Each number is 128 + 32 x the weight over the matrix's rms, rounded and kept within 0 to 255. Layers, rows and columns count from 0. Numbers have three digits each.

# layer 17 attention key, 384x384, rms 0.0368, rows 121-129, columns 288-383
155097107109102123163066118076148067143111128078124140143130121184177085125134165134125159149118107159107117130101158224153137145147068102106088088148128132147136120097166143133135112147088139141111148149140113150183109142082081139161200109091112124134107078151142112129112161124086172131
119097121124129132160132122099056186129122150141131159091189139146095136148080141108149134149128124162099108117141057108091174121139142110105137083152090112144123110086072137127114124126111119141060079130107142149150129105145049152129110125164102169112185119104106168135123213156173154138
125112113042090123088079117129145119183076055143133130108092147176145135122132130158112080136114124120116166170089089144125119138130158150169147164141120038127151111137172117184126116158129075125079125139099116129083133117114085088129119146153135088094146120129179138139098094137157105168
099130140170134127183138137171115111133173149107105162191187146154126119132145148094136143078110164160139096151165173130078156086125126113087139070178153181066131126134112134106147146123157142128136158186148119099110096145150146184176159120098112179157154152149084112119170116099128161109
080139140149088101102125147126164163135142143086082077136190122176132106144125114130149158149088133140144111108170161155109139174083114123055109078168135105103151172086137231053210147146114090096073114110126117097145170152104139127124132171168086188096083114102125123142142122167134157118
149082128131178109149096153069112147131081162136157144097170124152085142154117152094184126151147094100122145152146101155157144155125157172128089104087111149107191148156084201175140191123127144159056108080125160196153108104153127120077151125153116159093108139118154095146125139114083125170
111151080106114073138085163126121125144182098118157177092081087119096142101135135153114137159162144156200087184082132061130104118142104157123148104126132132157106100123138100154121155096067147120134121122137160137074078088164105111106114131145166073127173140141131120163162097170158070124
104151150098113111108086125142151131116123080105053087127144144218102083146079071155155099137196121055109139124108140113132090166125121106123191084165171161126168091152123119143129169153129127092160150084157109130171100158153092163090118119184149143141134129159165107083099138126091090090
071116182127123089109164144120163120135152110143135023144142190140049090107151182103134104083118171117131121084186169132182126120164066180130160167143136160072146107175113147157117110182108157115136119098141080116111072116147140140146062117181137150126182088097212142093126105132094193095
# layer 17 attention query, 384x384, rms 0.0385, rows 122-129, columns 288-383
131128169099077136193129128102088123122149136139112131088130100130205114147162168152115126129121137139096081103166120156103176118134108120127210082144152132147086179112055121134150102123134085122143145146114146174182159098108119151100075089117120149205195099134136152094106111143165096129
099177115137108142084091115095150100088154137125140112101148160109120140110099127141138104061098107115095120081106170120136076087091149153145110114127129139095099151142188097120106158133068156149140074145080104131157120116177152136109128111150089137104194166143092147165159147157129153162
108138156142177157069154095133133143133117132119083137116188098108103108152116105122113086133081117131133128167125152125109120148139165202121111151156144159144169097118154130177098130197129041155129156112127177054081126158123143125114175153087144155120102098131127134096162103115084152096
090145107150165202059190110137129155123127130133143118144146121202128141142085135137171136144103167148188119193135133119131090095155130099193063135162188123145152123059127151158116137092079063157155078048091180134082147126138098098063156202185133145103148165078151092136107130159107119176
105157126132096122148143164087103109103124130115135109148175141159195140103151147097156117115125169162094090125131178144185098146121067096182122138179171138118109131119135123157117132160114131147125109091174134192194099146130112164059122105154096153159158188076186159105104132104136138138
133091129106098077174087189105178104125153050100111137121127124125135109132111124196099150137169124170151128167107135102162167146100159111097204070168098098114097130133161106104131136079133170079104125130111111120156142042140111123172113127110094150119182054182172172158156086164151102067
032141144123151095104133165159151130111170167194157146189200162108104120146165180112179097064100155164142126141136129072155124159150135180104110140116075080102162143080137131169151082138128147166105134136088119105123129138110124139145146199159115081136075170133106152114102074132095157163
165195120124115150120083108142082066126146158043187139139110183124132092137136120122097199184095113125114128133102081155094167088143105132121179079077158122157146108184190145210104139186148079018095096147141109127096168174092094092137118120131165164126138113078144102158193134136106159146
# layer 17 attention value, 384x384, rms 0.0303, rows 64-127, columns 288-383
130137113132037088106172105133107136132109120152074062104087111156120142153162093088107168167120101118100116164108144084107129118140117128091127114136149130133157163116075057124104115083091135123100118188130107100143168112124131138084177138148113105121119133050145140127196144146187094123
137134180123144185137046137130089129130167171174130115145116137169110180128131155142106118146146144112106186098152090173134138135070128124076136146144202074139159089156094147152164126115144156121112119152131086150150205141076082144121131152126148117172115150161155150140106113139093105078
166117123087168160131105092144091144139127113088114078122145110114110092122093123106143097206140094184144169113067100117162126163110138104176099118095150140096108099125128157131142149151123076090137163164164181166124114128114108086101097123118171117086160164165118106133118104099071110176
200145208156130121104122131109145160120097181160180104134119080131169181103135121110111155172099122155080167109158159134123142123145144124079124149149114120164181103170123173089123153168154145083092169176167160115177105114104141094080138138124143102118084151109076109131152067138088143119
096158123145124113106118119125201173102131125207150142137133134123139166123123103127146117188163133147123109119135156126134113155114180136142144123076132062125150132107167171142095188097156177172116109094116149088087118169168139154137145163100098159157049152200189096124136068155109108134
106164126172112126120071108129132086151120169173104099155106118096082101134145076132125125133183088101171040113190150101076160144128143182136175153089080082137172095098134133129121103129113100113078148051104075116142114162115124174131133121123140074139209200154141131158163147137133172164
090116161161166150126122106120086141098139101133090103055114127165165188101186138146165168182094114099080141163119105119129130090155100081090090119089109095177135139126107133131112140099119212136126120117149155088229117090158129134118118107107088126100139099135126144120160087160102129130
111154120123166060137143129104131129129156146171146117138152104171151147151121172119120099195206102124103134110127145102113106120104118126077153106129109082121154152118185119162122174150122116176152151156085121165177088126149097157159141124111138150072159153126079155141154087129107122099
081173125054160133130127186147154148130048181115134118073188129148155111139086162108120145114098129107120154078095166097102098163096129130087145117122127104098136209092177193147145130163090045146136139106141191092171141102115134138115114165171155118141197096098076163129132151107167161140
161150118102124147105113076151169104127110161113161115149177162145181099163118125136148160123210120101069174107107088148172123157093113107121136164138119111173078169107127113097113123139121110136159137149070077131126166133127115115102152162125144093156157119126093114176092137092079067122
110146071023105129158132148151131083149100114116084134031138131148119111115128103157130080123143107061177109152118096143111160149137171163082144129140127152123080096081127047129150157107124113104133101134149183110106119128142074135096102081146108112132203131186124120121100152151157141178
120077105147110143136157171106146175166135157115142098162175139081144104122106125180123120123081133118145152141066087125143117129123153129150125168097100114158080088131134108106139121143172117164117135093026164135145129137114140119124130084119162100140146153125163129112087076124113111131
136109114087199167170147161093104159148131114135139068107168144164136138119130099135075142111082109140132143149161098088173109092082117064142139157125181159185104123117107147047137130122085144111125138129080095121174085162114128099091159168085147129107083071139064097109106176139155134104
116075129186129146150174131110166189149141143202121145109164145133126117133119114165105084106118084129135127104134084132199127128105137099120161165098142175129135130176176087086144161132087154140149117162119109130146162159169144160126143156119124092123199144125142122133146114088123108105
129103083150138096169111148109044094165140085188154132143167117076129120097044139119127143090132182189165116130148154110151131093107085156175141160095101135143054155097138153160155161157192133118112140130120154160102135091150118179147151133136138123163133189143126112165113157126121134140
076127143073100123079148144174086131147124092113079128104146139123164112124134154147087088147152120167161125156082090118095148114201145152094192027187107096138142105147121141143109166184170137121092145122153133116088128149125107106151102104222154162103130092123152118157119132078120095135
163141111140087150207167121131118148127108170112111134170100118148201165168153089122095167123104131143109148119157117143181065115128146092127140127147105172136134166174164166090180117108084120103170117125060106134104146146117130048102093183084149115157145115122096101098149079138102125094
105196162101049050112094122155097083140151142100156103132142100110165112112134135103116125115132156115085161129092116100111136155148149131210151115091125117123108147131183123169127125057142155116124177123097172125130083111133154153117115168112080184097111140145126158139151118129122099159
171147103137169182124124150155115103127103171059204183143123168091070082138099116156082094139127093053100118155101088133129148123171130049134126123103164139125108105155159146095103100075158132089117111133158118143114134115103137113088152131106147160116180129175130097122146102106098096138
117085117119147141148092138147110137105058095102109132109169136140147141166171055182136130112101108089177090134136104162120134130146181109103175093138132104158104056109164157101161108144122177132175093074178077124108107167118097093139127149118149135088137093135067159148134119141161143125
117158113091093157109147152139153113113142149091119134131116111151142136100138145140109117128103134096156136115142109159089124140155132078142082173094129129145119128102161103125090095106130118098107110090102119129086114122099146114115139162206151075125119103127128107124101114181129074180
147092129124166143145119136164107116133112119158110107094151102061125048113083087167104110074176105082183119106131128149144130125185116132103153059107136128163123147173114109158180109055122162159123133067177108129109132105137114113147102122163119139073109171128089164183111137129133147097
137155126085178097082089093133164086132043130163139128107125130170109074149136136081096112157095110145123123159115125204183085158055120110104070109128143087163130137143165108141122136134087135152092110132173117129161173065138137109125173084169061129099101097164151124096161158155148163140
228136172230098177151191174124132132109123111069147113170063147171110189155153125164147129128133149182084184108148086127173156136171118127177117140156110163154154151213098215107165149152097093060138135162173110116147125110110161031139047203059165151114084062100123111150117051161154102106
056113163162083140096132147181144096124079155150125111133142122069200174135100172135128087106097105179168141091180061074074105161149166130141162115157110123130132126108171163136094100187159155143128149025141169132133127228150154089125117163176143135169190094172134126127102108113151227132
128163113099153101160117161162074115149084164151105149105206184151165145159115107166086128130145066095103105164045150174090102150123129131136159064105121113142087095110149098092166128130135134139105108163093125164118132130148152096080139106039150090061174107152072153104093159107137131136
088135214140157118080186111125165125144140155143149087097183133089102130123184155089161097116120156101162132132172125106102122170085160132125147118103176101101127120134138171189107149096115163139182135077145093102120115135143196110115148121100123148156160174139115146103146172118157179120
141106099148178077139102113086107122162113086136149103115105134139095108105130129174087105116181091076110151126097139120131128151107140159119122134144164123123119136151136171113114080170145223172135139105061093094121152113094142139160142123089107185135166152148140110130098117095122128116
166088102066208161153167145087113148169118119147085133034091140132111098124161103199122120144157135083164146113101161125086136115161150167131119185085131136147127115100169089166104187109106088179124097080094151119152133095199104162149145154118147091133154118149085144134097141056130085125
153116113154114119078130125112124182120093115127112136154154151118111116134166111134113151099096143143095129110088155135131071127174133125114103109166143135091191108145118189114130131087135058081120168186104144110105156075086105155113154117149117137108111073116076128162174103112157090108
065131116124062159094106206106087087114064154097148111101091107165146113149102138166102115112117130081166129097167117172113115155174140126108137104195143131124127166138186150099129118182099138143153100136111119132095051139097128128127150114105176102185064193145133140129138191137108167128
125118114155110136145144148109075078155069082125112112158168139090129189118089105135159173128100148215127136096131086161149113110082117128146188112146166153187146171097123169149092073166106186161106152045074077138148145164144110099110153156124150131168145131111088146163135128144085170134
142107113114157143134178174076138131158133139088158129131146087157114132098085124116110115119098085112140182114102163142093122123142107106094064149115086119171158114149142126073154132145164130136153077167134172168147160076156104126088107177110151121089150084115164098106151133094147125140
142127133169092127087155127146148079150131155118141114114106085176068108155127177091115114178147137188104191169084081131110113153195100125153114099073141150130194158136125188083169112181144042085184130122163154163080144085135140084105118153141122124141129095112155150116133124112091175164
171200098184120133181172190129067121117158151140111090145075102117123142095172112147142120156143121131082150158104099128161111101156099104120122140090152156153167154210126208114191131095115067090147126185138149147091176061050139105084109179120147124109176077126135132111168153115099076153
089120154176084136168145157165166100146182120090168155119120107154133091111108101127146166153059174113113076103091133072126115145133095162081132053207154123124101130137135153131178112123148114136163101097115166148128114121196141135108144109115136128173161137155156101101087189103144095142
024153059091088107167119170167090110149121065128116097059179181068100134140063117133103094108108139100178066164149106113145156149088139172160203122076096049112078078047149085108151112149181166142105083049109104110138080128153093147119142083165096114125197173138106151158088148098157160165
151150195154130198071114151146138116133152113076147143128097113137169139125102181083110194062141149117095178135094118128165114095138091109157134089150179152144117168151128167164115152142153092094171144238144132149106131157086159079142100182106154157137103076126077084153101079132114084144
094114096171095133169109156150060140137128082140190097161134095105103128113140141166101164172138118057103085133173101065063192131154074121088152074169164160137123144121090153138120174102156131089134088195185114175125080177134083121133103123170158096112174139109137129142117081135132121089
118100134123177150136105085141161102121100048093097148115117141099122151146109129136142099137195100099185123118141076123074117109102138132145162091126091145141112137098117083156147135078120169107100125124187098137090107143095195113139117120127178107087101138098073102119112084133136103085
077151131077090106100132106130091082120173141071191142156107151129182134138136128102164106163085138174112122129084165122108190163176114094144105137130101148137139123107103161133126134155176136114171110109121169133093116065117120133152108124097122161086147064082098126098145101093107116184
088131088087133148112104158117147109105041108163115125079122146099099150135152096125105153123149083130176124154151136162085160133079150127094154177133120037093095115101138071128081152149152091129100107133106079098190169100157067148170101152178102138181219179100145149111063137125177145159
122147147128114099097200138098129152101098141095140063132137060173157172123145157137110106116113135109116120159117126132137137134122156118112143156068146136102158132159175109167126119050100088128159106161140159095124126079120106091108143122150113190092145128109116139115178134140053175127
108099156121193118148128115157058069122168150118140082093203204112115106097034128132156132145124124122161097126133103097142139099118117179171157093128113147140062126014113145164101132152142122112093109060120136134188159195206140151134135063139089131188112188103108124136131179123129171134
106132145110138086141143108118121178113196132160155063114082099076133132141151158127166111108166142169048146156093187112139151116153143148066107067142149121098167177179161107144128093109140101119083148123137110125186147120078117157145119108130177055114139152150117142136115144151099138163
084107134129135088076100159128143100114154119199120112124196108121126141082116107080129141182154203136157140157124212141153124170088171180098126136108102088113131158056125090131125128114156153204119148141177118143145104096171176174159117074166112148202078121116111148152068146109116095137
132190155169109132138094075134161152124053100107133143065155143111093169117144150137131115134207138124136140124147106174161154152169136113132102173109066136103187094206157169179158137084092156112113159142130181137140133123184146131144177162135133133093134110082117136152144145125130164135
122110125121150137169150126168138109114115067127070148083160132082098127135189083186137159059120171087186079157179103153106095144099096160129169135094071106147127101115124108126111120106133159184107157131169115085160094106196183160087130110150130128149182088093076088140147189167160130138
189119140161148138120150108116171118175098094069121161133113181150084089113114162163118137115096154162164139151158084173155121133174135090209164154133054129138172147136106101115145153138082036104172119113115140135101076131140117115115132200124122055082097154150105086124096065108128199144
122164143072178134127150118164156118161172134114065055068124112093093110148170137178087122175113119098166076127174164126130096093106141162137106064163107085122170145098131123118072144070091178173150107159113118165142120176142150087151156079112125135124149135122166080139158149097139167109
125135108090097125133100158106149138148191147113141115157136081132187168125123113087104128145108155140082166133173168135195150124093144138164140058162113134158133105109121155055165092136098181172135132160087141117107102134058176147096080135105137188161118082109133107122135148103121157101
198176159131109189103105173073150113110117120080162183140060169139118096116151166119165088100172143099100121085080088177127141143214179098126098169143099091086160144146172120097076087065153118163138117129177133102138115114151214134143127134107147146121173074133152129149191117124164109180
160102126196184142130113116066147144157118098092131108161094157147105147160116103143167156180169131116141126131108173121112157137167131129151135135157161175154110056072158147102106160084099187120098132167181143105125108135122131174093182174184100121063071157131116150161147140119190108119
118103147156130094168113054160093125120120085166150148205150163110151073098082093160123122166123143165178110167174077168147142101072140186117229178144107169171118136091081154161125107190155177068113144130112126145099184131091059091150144115188132165162196128127117104150153166124160149111
080173130133120108080069122126166109146096154127126131185162115167096053120101138100157111162161141104199099118102131112079126164124155105209146161144179156115155088142139143139130108132147119133116132087064147144101122119151124146116133176152079197154152113161175155121114144154142131143
207165119173146113128138117119083159129196183174075074106090106144122115127161160080131132113138130163143115081148170108163106117114045154144122101122186113149202152185113143091115139150143128146082123174046137142094150128126089137139197141118160125150065143125087141135179070102148089139
194098135099168127159119176081102120139141185146116110125075107137108148133159116122123115132119169093109160142163136129178144129152140142151134138073108045122158073195116143097111147086101132135162125179110132115164158129138112075125140133146156148196122146070154109140136136080080118099
082139142167140063137124071129095155087155133184076146132183113097126095085101112123111103116153161104170104160067132198178138137165139147170082120074155091113102166104142132168112121160133139147131092031061071090138146168145092177175147139126118138119161057185125138121058164150164120121
112137076126118164140135146108094134117134094149066046094133135142087115135104095209151133139161109089124100189109100120117139133111079147077123111054131086168136086137070108117116170107110153132108141099169120154105142115182057170164145139156107149080145104132097166122139152146101190092
129149118126142137124102177138048118129139175074174125153174154126148159136121108133106135099108124132078123132070110195081133090085080148134139081146137194141092166120082127132171160161164154140129171120181178145191120144156113135099103098100170140163120174148153140112079113084118131130
154058114131094166115138085105197166140112131108112114146176151172152125136149117130122145084144079131116101089026096161096120153151170101129160166128146167150097090170194151101114083124091137157136127074136110095154139182081168100145149143200173173087169092168080099088171074127108137089
104135147137096152118152120119097100142133108164098148130129123109174114122050134079133063175115069097155110109105101181151155111124117088095171122107195164132014082127119190148103128124101235145134104180184103149094086151127120139138059158129159099149140145139111153144167196119122159159
140168133058135119129150143147111141100129110147168106111199178159146084101151188077125103168140141181138128124142137085063105109056155107166145127135116050144105136101138107139067071188099167187147129093122129124161101141183175112149108111116096214153135095157124146164113178089123167131
047126119088160129150123080156111083124141103111108074103093132097088094082079134141103087131154099114180074166138103106089131111178118185136162146139132091116120000061144072192111138154152193131098125045144096112158115141209051154179125034133075100124215211144150141089105136129193141140
# layer 17 attention output (transposed), 384x384, rms 0.0311, rows 64-127, columns 288-383
094145156137096127107163108111106146138144176116158176081120097144112106145127196049134104179063148115155153141073113146161155191141135122137156111060081194141134110075150179117158137116093134119153149125192084160077124107105114144179122130099108133142158069141150113099099114115118130179
136102069160135126152148163139122148167169159123137146107171124083094121135177134095106203190154109094139093167138117114088106096121136154142111109093064157113142153106093136143126185160103154107131171177133184125129101145123130123108118078139130149104129108106087135117112141137110161128
112119072176138092100090191128144133101146172105136082086096145128146138110110138133084115133147067151137086108131105150090116164129127087118121145125063055126165156182115178123142121130154163151146137148133139110048097160130127179150118150098113164135135157106108174179112110158118112187
128160077115143183109134167146099134124186124118085092119082144095132190175136135130143125139127116143169102149140136094157156189125158109166142134124179141151072170166139178146176140098137121160140108138111168098100180149147120156145149148163155121136134101153164119116080116134161145163
178047121099167214084143110079119178094153094078134082179126089131144113150190106170127166081164085151110144112095123156116128118159085128111134125090099118129078131139117101126102132148108150128162194159160077073163104126158155161109076132153167148107166142115130208164071118139119101087
110116133047165074087129113132120181122127120156179095156132125161177127106136165122158174110086138112171111148130174113078101112123087133122165137182137117079176141125164172150051046091165089121138090093108133097174204073136093119108109131145114190158113101156185123126190162105169075092
145136168091138195073162118165138129145124139136105146136138071124185108167156101155066137172149108071147144129063111110126144166138149113069105136180121102144116177149129125124179164147147159148163129106093169158101171126168096170154111149131146179166066141110115142116094082176075149161
137116113125134190125124087132148134159103154132096059125129117083124151139175162159121155136086109110213111156126147112131130092137129142164090124147160110154132123110062135110116089107127165075111079127120101155095191123154113144060123108133112133160167148108171125098110139125202117137
174150128126119127089139087136122084133134104112152148107069152095093147144147131195154124147074119170135098112118176138183121109144124132196103105144117121146079077176101094070164155079155197103084094086054069117089160155096162115169142093167129141098114168119174094135154114154089104104
116112128156114114141131175120108139149116164125149190119135141143133145133116128143131104111065114155167130099179143161156103067117140123127155172108167089100122077132104156147113094118095132123122152151134177137093152104085090091103109128111162143074098174102108172109133134123156136091
133130176117104075090177055155101102063120053144118141172122114162130094064133128120090127125052198135121149102100169090132169105146127118136126074101141085114113136120148129155129192086124121104102074103144096124110119123133147113163126190120078109129126126146123146099164096128174117161
136132134118142175112121124150136049129107099141177113087171103110125181106081118147099129121179142122091089110154134110184131085132113082105128062137144148116117119106127141139125087146093148115127113137119086140125134161163132142141132191081064097115098116094137165130122203162154152107
105141125165104086129141144114109092111134152142086162119118159112147146115156175094149165136131148163113142144119096100138065146121129164127169107102133138122111128096099109199126106152131168131183083129177122168081125131162162124130101149117081128112080150090126155077172113080064173102
121193188056076114140143156169110142111117120087156098157115100147094129040122108125112142106115178139133083151157151119079145075084078179114126131049153191145153135144145141101097146054140102126169143110199073150113116157104149137124128152117086131178127163135157128141154116064121158080
142140085084165092158097056131142099155177080150196116123156181133139076120085095122202068111085099133115077145162113125190122088171123130143193091166097101124177127087120148044139027175143108104085118111104167141167157135091140122093165102126176112096140046165108132151135132112164151178
135137170119150180159106143165114076099164094114156101166083135125086105111143155123117123093117127133138130118117139170153207152091135094158109178137151116109138110095125110066148076143133086136132166137133166081087133087125130112129128143107128108104165186180106135157129146070134188116
167148172153146049128119109108125107154204107167125113144142143190103090130130186103130089155151180131106103176152104103174153057142080122125129115123175165185092167164128169203175117120115099132121115148141163191142131131115117105138156130157087162138084124131100153113091153110054118098
135079055167138173133111135111129181093155082122114213095148188157098090112123077130155084124144118179177093138105119128146120192131132104109108171158149123112093085110084179130176095144117136103127107183139082057113122153138151110138138125200169125151131151183154148129108129120154125111
099141184112104068139135148113151101135149074081102073143185114167103118084059158069089119136169193156119127164138099159128095123084191142127154182149126095141125080184078138144093180072118132104116104216236155136060106099089162134126116181117161121110139158177115198138159157088127030174
108170152119084047128104124185134077143133113147093104106154111163109112072087148142095111141138182154052164077085143077128127094112106177172091085099158128079144154121114099177098180084156077112108069090165150143137147109209153138146151120138055101140129187113149099071134138139087132123
137158094126117091142138138113113167072095117154114164134135137113117137159104125135098106185115136122148147151174116098146093109162115144121148170137118102145143085172150137100128128132103095139121131123153137089137156111131115077117121115114123158127143142154177138142133125134099132122
052147154053114146083120099128094137110111066116099113193132088196135142096094141157135124155143135141137111135088086099112123114095090125120130145131111102134135141155093179105080118111146103099127121135138154116123104095111135128117149119075118126180126132153131074124144137124143135180
140123101093135161138138119138126151097120169120067113162108118073169173198132125127084061173132058109168093135151179126100143106169117146115110143123090113076148103157107103161108146128122157116112103102121063135135092125090081070126124127078137111141166152115115140133128166152202055133
092189173174137144085112172228149121135146168086112093116118129128089077158141106110172151093139169141078176156061151066126104179127126138112101100129149173170110109141186122127216119122118052111144133088144181164092079123104132114143143126152108155117078145104184016126104050087097131148
163133140097106080150139089161117118104095065151131083100159132142086077141135114136140149161177123126075118141088198183119209129094111158190130130102164125118121108117098115121152087138138096092140151111124091133109160065164095140147109135107121133144074136079103154175158141173087089119
090089125151070081080172092132145057127104131115131153105105072085143122122149114127118085150127180170164100144148100126135135144128103142157129128151137113053115104171098175168104130090126125114092151126117088146114067134140139137132124115110174142105108158142123030088134169157143121101
149146125080157148161111112145107159164090113133107140211104055190125120166069074181169111086121077151135104099056185148174151137112110149125148124112083089151150160129046124067059123134112120119129108186069145160124075126126089144157078149136103165118142123151145181157090088121124088106
111117159186143159140157125139103128149084150135123043092162102152109132127192161142131145133083109137087152100149128115150125134144142108155173110105098134065142168128094092195122133136109113142100109119172125195061090135141117141160140114132116091136134101050117104101170123114167121083
110124173143067121094136096143081069072087149092173106164174143121108159140139148121131150157086124126174120134121122144163125106081104099079093100121091180136165146122102163073089118109118154121142137153123105126123121138130150130169138139138097157146095124141208150130128144211149119085
117081142110104142139105153140120139162176141105088142092124124145124120120118152125120069125180116150159160161126079091182191188079125071128081190073104095152112159142139085133191124116126159110168112121147136121100117138149081078155134149104116124134180147146146083100103105158082142158
193186090067149155167049120163056114143142097107130143130146064160140179096128162087119151163139126177110097155165097072088150211144105109125089143146124130142158119137111136145147086121172092122113154193098103121109198092123131020092123136166097182104114175092085125099069155127148063127
146135167164128097161135112168129115181166117169132133102141074190117090147083156121155147125160118114074116132134133164118123125122105192129122107179130148117145132155118117140118171094145083073096108112077132147096136124145131169111141117144156177109132171099140104101121117083075075134
105180168145089147153100104190159139087116143138133104186121172087142121146114175062118089120119126128084145110130121123182125095096165126136147154089120125088098150141150112165160127152142127122147165082156118122139111178084129089170106117120104121128101150186101129111091151169081109143
145145161152147126147091168111095148092110123112117161082081182077124122106087092094189139119102121164101095076136130150153101128125139102184108152161125171187082115112160141109124161105113137185086136156070158059088139159097156074082143148167153096103153088137091056159130088172094111159
098186139154097100092094059168191157155111112094151125098139146147171105135149146077154134109175160103095119174143116145170163109132186126150156076189129169132118168130166095137158168135080180125066147109130122184098094172083132067091138164144097141100120133142160071105155095096086148128
131169101115149194163123062127082160085097135154105113114137115103132154167093140141095133105188066185137126137125130121142162119130137096117132169105104115140128125076092080155141126154122138132081142161115085070113102135083121118153124127156149127116102127100118093112118128100129104116
174101131078183115090139068101161067108059122149200111123144133164123126071102138122142138144078114139178114075159128108199067075123110114100099102134105096102126114114073147108013140106121089173071069161128155124193123067178141146162168170120163059089141118198127157170176213109185150163
136135125215090093116144186098143133175124159093080127118118102128096171105136094120169148130149124124044115109128085124101125163156200083170122166123160159121171097073150142110187137130090091131082148143168083143089118157101147101047128112187164151098132158106136158093147105068077196076
139150145117136189114116123107192117135132131094105099143166157172170124144082106096148061148156115148183173140095111146126104159131146100113126103160111062125126109125076109104128131171126115162155169158110175105134164065101144134092088092166096136084130112177115148140145146130123158177
126118162102110094113113117109075134145137135141191091146158072179128113093124137124105168106089152170101116104116129178182131169157091111091112134122199092131115090127114155091122092105184120128100106149133135171137119101185102093107117125145139090169133127137158116169143147158114164055
096130111142189135140133166112161104102097149122112122143103118104092108107134108144055092133150081101201111124176148129157131123102114084118159133124100092083090118180125160107139156161162106148092100173169147106086108112144163167080123135152189086084121193175157181148102084124167138144
142160169123117120133162073101122160121127141139095148154106183137086122119120114093119107136115123079175143113096149117110115128151149138106106133147145145142114103111159143109151149102112147129129156094132093088151190156118096090152140123111109126140119146203141179152155160128115117116
144104152121128134084069102121179139081184153177129186131110179059131163153173123126155162128164147154187137115164134108151128109124156135143093102149118123135111120130146152108132213164061150133086112105140103152166142165078197154170160156157091110174139146145149119081149140157155098142
133119068121100120168170125102118135164115094112183136084134073151099118096072176147174097042108129101103133123129150159165118104109114096095172123092086092095083120071134085081063114180119151134120059149100107161101072099152129175119100175160135071068128098170065132165132213066151149211
099124190147132161138117125142123137141092123091138087142131084112138115161127129157111157183091122149156134128127119124118107181097098112082131123125116163165139113035139171095139136149137150148172140121136117070110203147117076146109148131136115137097091128109128156093142153135164078164
178114067146198189157140091144151138172098123112117157135076099139164139136157125178144124139113101126158144145150143146076114107148117114103142220204135151142102101102103133099045181145064095091090114099120120109133103136101095135127120110098155080109206169168138130215088186147219146149
094132121078159148042149145104187183074147156163101166186105150125181137149141192112117150125088122123142173124100141082091135135090172109146090169078167119111124173148145103127117133116118145153122057164143092141134110125083076136136151135151058162148120152171102161076143102181139114143
107086101099127102089164112111061139109181107126121117156167071181119136111117158101145164114085127107047084163106150089119150132111150119074071122121142161128085184140134090151081146101094113104122076096144081199178108115160157134147152095140066086117163136105162135091097134109096097093
140191148108094109120149160130192152090103124126073149161108136103140122088114126077167096187128160190076110080102159107138127114095157168135068170112121077154144109122145161155092172092125128171133151150127094136138185141120107092142135110087098183172110081173132165167109083125120102192
106145130202115184125155108156080129096118075126123140162108160148105158110096099099175135085113129157155105115062102118152112120142156158112115145097151167175088102091088133150148093177137091170074114105178094086112129105069139132129091174143118144183152109141028128146165156097146131107
058087081152132099129129122101120123100111111132111140131050144150115083146178136114133164104143102114133106134150124124077088125151086161130111141154137136099094130115119134196161160197139095114101147121108152172097086189172180114141149125178124093085135132057124122146161146123130144133
148145167094104154110128199132163148139172103133140141198146136119131123142095077105077168114108144116100075123111098106118150151082124091124112196123106077144129105195116102149121181121127197155145120217172082141108087130136168120136163127180124161159130100141117151129153082153143086082
111106135039104104141134124169138125157148078141162192168199105173103136143131134080111128134097121155151173147113117119110076110079146111109107130097162080171139168118108098093109121080153115179112080122125105158128125092181125116133117063144141121175160070157132133105108063133139121167
099154114177176083140094128121104116214176104159132076137180127134054070128122148129166175095110107089072137131070120127141158089138154086158157116119150123111148080178123093108109110146184154187057112113122140155178152122182107101124117108148091083093142114155136092181148113129118167107
127108110146149114138067176072133197124134137153107162108097163085139179120134077098118113140141086127108132122102129141114127112126133109103159170113168054070115092151051105128088108139139152131103113185066147143164120112152147201139090151141132085157140105164105121128221189147141166102
084121165131087082099159118113152072138105154122151153077131155093107118136199183174090127157121125085160200161180098093127133143146188176086153068077114188152086170071089160118189064113137079147207107100099135097119120113083103208132107141074173159103119108084167116082123118137132192141
116126160109134109126132113076171145099133129115144163188109167084133080131091164164133129134125114123111152113135103120129157111116102132110136137112095165131124105162150158073143095148115141116150111114097091111114153144099149091135086120129165135098107109212135182143091127172113109125
136083101114142154073195167152149071126090094144141169102159150169110087162158153175150163079073142011085130104132139080041165084146193102107172210137145097119131150118134114131126131148072115134140153114134097160156190088122151161118150110132128118186140149092115104182165124115108092094
152104167099192082119112138104126155123081168144134203188115158104151148069139123131146151122063149135149122096131163110167104111110126111153174143187141138108116115109179184111071123140099094107148095091084099078123045146129174180095089116134098105175085133180133103160192172178204114128
100065138161144049133121131169142080182117092129197098111144069191062130099093137165202121089108113104107119174150146064120141133141141146110137082143160137149106133159159160137110110146162107125146107125092157153112155150086132125118138172155114115063103121128108101175141152086081090127
131201160074096146140137152144112120122143134090093109116114125112136114099133100158114108100117208128086117070088130131157147049091115129124057102061162159078164128136135075136081163099181087135101121135125121192157143101157102130138166155138106096137101121083150155123067097104042101125
162155116133168145126082143114159168114139074108153110112144137158118116104124089144136187113172117145102136151183142129089115131161143128152110157170121079138203139146102112107118154110107083129149161064109095155169149132199135099151173106139033140135152101179101186121142088156158130090
146114102153136139135168137060123163158072187124129193162059135045124158170094104138153187132104080110132097141091136196140125190162112169120112122183125180079175135128115150125165117170110143041142140118096092090042160163111099090124140166151171113141145202144145142146166078195172103073
107088066091103114119140121136176133097126070168122140129183153185157136126141112174088108093105074086162114088109196098103135109103141112044142098183101115060133125103140102132008101105091116188132088054140073097146160094183097161136163150103099080113078110107123164196201195102205114100